config.toml
n_layer = 10
n_kv_head = 1
activation = "swiglu"
weight_decay = 0.0
train_tokens = 142400000
Each number is 128 + 24 x the weight over its row's rms, rounded and kept within 0 to 255. Layers, rows and columns count from 0. Numbers have three digits each. The size before them is the row's rms in percent of the matrix's.

# up: layer 3 MLP up, 320x160, rms 0.0687, rows 284-319, columns 40-79
# down: layer 3 MLP down (transposed), 320x160, rms 0.0689, rows 284-319, columns 40-79
# gate: layer 3 MLP gate, 320x160, rms 0.0691, rows 285-319, columns 40-79
up284 100:100119172135126127101102078106140149154103134091105123155170147089170142157105150116105158171195133108129162128121154118
down284 104:146116145127125105115088129121138101133171102084123156140144183149151202163149112075116144099148178152122107084135098060
gate285 091:103176095182086107117144119124141158128153139108121097132099134098148124141140132133143157128165159126119171175140104128
up285 110:164158144140128128126089087115137148141148103144129101120154117127142113137071090143146146123104076158119115137128118085
down285 102:119121143110138143137166172148098137114129119117099166173133127117115153105183125109112087137138157119117130095128120156
gate286 106:133118122148135105127131098096141075162167098138113172097095097117101119129084082104125093100117094144127146104102132095
up286 116:114147120121128138144119176148137107128134123149118111132083117133110126093108102136119131102122125180122135103112136121
down286 112:150150177110108151136139152139125114115100100136154136171147137155149142132106099140134204110127111174157120125142098115
gate287 109:149118123104151096106105112171144159129163098124152118163103113134128125146121156132133163143186126113123132117116150113
up287 102:120171145154120102110158162124119089147114098146130138139124116128100121155146135114170115091149113122123081087147141152
down287 107:127116102136149125112119159110098101084111049149132132139135117118148112171117141116110152153141145148122141094105114123
gate288 096:114129127108120135121123132139122096149166133157149149086149092113110145173117136119128146115149160145124113101125124147
up288 092:124134146131141151083140108154119124158148140142119153132090120153148097116145161122146181159118103106185171155099090105
down288 096:117139150167104135118128141100140130098166135116116129119136169138113143128109158144145138177092148114138100088152176080
gate289 098:170107112139137134095134109096093123120138134110160115129097103149147155180134154118119114120132141150142113156141137060
up289 099:152120133092128134094103134153065147105110151104121115141126112131112145129155145111073132132128119110101146088143137083
down289 095:135126118127152108139108096132146130111093122121190114134093155149164149155133116131144134131143102136119179122125134137
gate290 104:120113123137108101141138105155172149099100121097103148147096115155115160127161146144121181132132174112158125138107134123
up290 099:134087123138124124139165151090142118136124114159171145120161129136124118164127104158103131136085121109120135154141141158
down290 095:139128125098117111125121126068144130122093121170125149165135133060136177124114104137099144107087116117126094141125160091
gate291 106:130130150130089130155129149163124149126097150119097124135158152074111155092145151145092152162138099152157158134128136173
up291 103:150158137118051140150122075129105121139152147140120142157122098136145146116119142172090131119120110143129164162137168152
down291 097:107164130146162158083133188125138147112104103125109129096080140132129162132152128139154124102119105097124127110108114138
gate292 105:128110125123117099135111151156112118125094121155138132107171130114129107143100110140168094125138085126143149133092125138
up292 105:141095156144147127120133134130157100148124125102155110071143136138129141142105125159160110126129134156136134126103129143
down292 104:135128116163109096110134109149116144095136124138174109129159122135165123150103128125127115143125117117101166136134150166
gate293 098:152147132108147125116084144131112113111142138097135114135121124132124111150137146164076125109133126140117127102147101099
up293 101:126122158108116126093107144126145129141112124092124106148067123147115153126126134126147127171122131112159104134169088108
down293 097:117111115105135128108089117103173099103137141148099144143144135164096164146152177134114116121140168151158133129150096129
gate294 106:139139084117117125106108123131128148156165122144125154118110139176135111137146102167098099158128115140141121082156126146
up294 100:123125147130115131126124176100114134162137127125093160125174127178099107181112123189121139145147114135099139159126099147
down294 103:135180134166094114122130155116124119097079147140130108118139135099129167120131141102120134102137103117118104157146153133
gate295 099:098115105094105112095092113131167101078130156140167121124116120144130094125129118147097109132127115129056141138092125095
up295 099:112111100137099125134096107152133130079130149180117153151122139149134119143133115156125142100142118149095120122143105152
down295 107:081124106074113149131092119127133108106142139126140132130120081163111108101084128114179100114141098132158123095113156131
gate296 093:186181093093120127168122078132116172116136122071132128149118150117120129147096137099121121131112121120093097163143165114
up296 091:125135133099152127149118135145125129145080109165112121122119125208148124094140120119126111131115184117148152127091091129
down296 095:167152104124142136175185158120127122116148117111105133113096094146145090115109105175138119099145105077123114118128142141
gate297 114:169141108131129149125164120112126097161139157149138154116171122197127152113118110127137120120133132143140106134112124141
up297 089:146133167113130144146151155095139162100132177126127150134165152146089152136120119153105126112115148172116121098109116186
down297 103:104128164115132148170103142134133174120076109114136108164138181104123137145120176105101130102111122125138146159132100150
gate298 095:148129158148074146176130107094093146160094159161119112084164167133130136107076119148127136121171142138108144125120114104
up298 102:130074124152150173170089138108117088113134101126124089104125143152177138118098136125138155148135138130129127163085114153
down298 094:142130093102137086129135129163159168130120172128147147112133141086096141133146161108111137115131106105090138112178074119
gate299 106:093118140107115140099133112110135165117158132094123164120120127132189088175135133122144108102143147134156096126150129083
up299 098:107141143140140143107135162135127141135110132097141133157129110177099110147103141111136107137147131118144138144136117097
down299 100:122147149086082170116124098107140144116134126093130126122150121123180072153187151118150089122146147103133122138144122120
gate300 096:140142127149123097111097110109162113158097096122127102146159137129120125158091107147161114171126136158134149114126143073
up300 092:163143146101139113080123112130099096114111097140091135103089071130123074137134087120142142156144149146108098106147166135
down300 094:117123117134134144170142097177127152142077131130135109138086198084133174141127123110114136111139182137098137088135089093
gate301 101:141159099132130111109132092139119117167150131168122128116143162087119102128107120086140145122083148094136141118105100152
up301 105:129093124114097107109126149137104146116148147141144130131121107167141138138092202154149143149130136106129130145173145125
down301 106:094154139136177158135152117103162115149131150103135124139116120157142065136104128096115110161131145097112098145156155142
gate302 097:113104136126146176152102130099128133127115122127107096116115136109173149131086150112145153136154141156158069103130100115
up302 095:127156110154117172142151161147133130135072130163175123104192162141144144119103111127142123111137136120119127117152156107
down302 097:109134139155130144116102132126138137125087117150158137109134145117160091135110112131155139105123088089122081113143130072
gate303 095:097134130141113126152125107117094154106126165110145079159106120111082121099098162104118141119132132160145087139173172127
up303 097:135125141169141149132158118141122152167163097131146132132126117083137099132137134187119099132171112161114126108092139169
down303 097:131149148094102144132090150107123149107135142160128164113142116136132067110149107114096129130129118109127126130148109165
gate304 100:125145129117147145201122112132152133154150148099123129140143124137148128162107115120142096124125139137115169202141119106
up304 105:092145134165125153126158129095128139127125131091112190158121137121125117114161122100164099135106099134103108150104122109
down304 102:147114123148145135105110132080141131149119107118105161144109087133126112089148103138163091126108137151099149103122135080
gate305 093:124113159121144092098131133134113135159180101146095119099170148154110131147122155095097114145119129118122088154114108145
up305 130:101116130135153124114117091121140168172145155082128115147108155108111109110100093120149170127177094176171180141146107140
down305 112:156162126135147171126096082137151177144138160099131151146128160114132175090134115149149133136170119179149177142144098124
gate306 102:161196153091126105108085123124121156143141165118107093145133119129151151080149136137114195125143173141146101104100138135
up306 105:156108143111145142127088108164112147113120135139115085133134134074185175094127140112119186134144153084135124123131131137
down306 099:126173155112119138105118178127103166111138158168119138160122149132152178113133123111113147131168151119106106123061106127
gate307 106:142118105140124174130121107098134102152124112077108142122145098135160149082144158103134156094136127135126124106142133125
up307 123:101117107131160142094141148104132129107147144134111099191139134143151150121114132159100161150144131116158140092104127147
down307 114:114105142109139180109108123110103091127137105149167110142123097118165157137071138128068155111132124106093129101109108113
gate308 101:109091118099180127151099141102128158085138145129110113124145142127150150185135135071071110132112107138158121120093145095
up308 104:129124097114119114136142105146154100126099142136127121111178161152122092109132125179152135122155131119107131123143130118
down308 097:127169114078096153153070128128116138134119140106124167108156138129125094102165139098129140123111121104123146146130119110
gate309 098:146088132085160149136106103108088111159140099105097115144167138122132146159153163129179109115122139125140110123155136096
up309 087:125165108147146135121086166114150068137088114124120111120099142123108145124080124170119107117106113106132140145136122142
down309 096:141132156093149109074057097127089114098104153137164103149140142160144071183164149167149127146118165142119134136144085098
gate310 095:127123149149164149129166143144141109120111108158148121094151121145095170098124128135109104136113119112118103066146120159
up310 100:160106091099125148139094135160114128140133111152094114172142171131157132153096131158147122089134118145128113176137127112
down310 098:074093116164114153144138120117101113134101124129126120156114115084152141130172126128137118108110136091100122092127142119
gate311 097:120143147121141152120126165124137107131141132130129147110131187084154136138117137097071123114146135142124137155125154125
up311 102:117128095133140106129129110111135156105101112085152145121156115163109152103121132134155114098100133146100120114107114079
down311 105:102114126123152098123125137087147126139209138118147114120114116108164086090075132126123131148104146120088140163099089075
gate312 108:090127151159115107134122134141112076154158093141118114147143133160140124158156168153138148119141144112116167141158110080
up312 101:118115112101108110160141114119113140124078177093167114138125152117086197115129110135141110119149105141118086142116145130
down312 101:102120167114145103152133083112131177106114118108129122142135125143076162114121090088141138146128124133151126101134143085
gate313 083:095143135093140121120121154132153152119132121164144130144128168107132125134126133142098175136159114170137106145093129129
up313 081:145093182179139196138149123146120129119150141123107146106130149154128101140162119112138108120109112105118139121110125126
down313 082:154135121148155137114141152097106134177102173147143079127116171106127125102134110146122145142110119090109110107136108137
gate314 086:102176108118136142116142152104131116122168181090135120102110140113113068142147110101127092136112082115119146128132101141
up314 112:174114113065074113115105133105171116108101170157088114098140160154156167119096172103090126133163172117101090118119139137
down314 102:185119084060104112104084098095149132092166146109113117131117134137162126112123104131084141109123167101121132082107115149
gate315 089:133163145127127161111155108115101120088098108137132142136117121142130162124118075133119130072083102116134129142126131127
up315 095:084119145108119105161109146105114129140146174157131139147121131134134132157123115144090108138132106132099148105100082137
down315 098:082101094140110156162165107123122124140162165081119114071152150158132110171120138105110100103110101169111129157160131125
gate316 102:088163174149162129102146140177120103131173159138154108089129113135194160124114094139167117156111139137112131123101122122
up316 102:128151150115103150082173101173115120120167165131085090111123120165154139108108110162129102144126128109074100131152119093
down316 101:143122130114094112025156098100130127156127097110108107143157132116154144132139083118096110112154115135138131090130087117
gate317 095:143113093148122141125158121160072107135161180118121150152113124147143199151144122152128126115130106159151132150089136134
up317 102:115076113135089141133119127127176160165140130092122139143088149109090139117120138153112121124164121144166099126116116153
down317 106:128088119165140135129143124091154145156169133085129126149085123149086143113106135132094118103167139148149122104135130173
gate318 107:117115132076089133163098103174105100146105085151116113130104157125181103099154157152149114115153114153115170116155091148
up318 109:140140135181155116121160161066111104153140126121181157132136140164116092116125124107143128105118113120112122149112155158
down318 111:142110115161129138105135146071122112179115119117153168158141148161109162112126111112128122127072106146136136152135127145
gate319 098:130166115166130118138156145130075116099113107114110159186132094135096172106193123109140130096117148127107115119093144156
up319 107:139123113146118139134109125165107122127148143139112118103072130166132129136138123108134136137163123075145133145148147122
down319 101:127130101163147093140108137098123143158122120138150136120113106106145149146150135149146110081060110166129134099118091116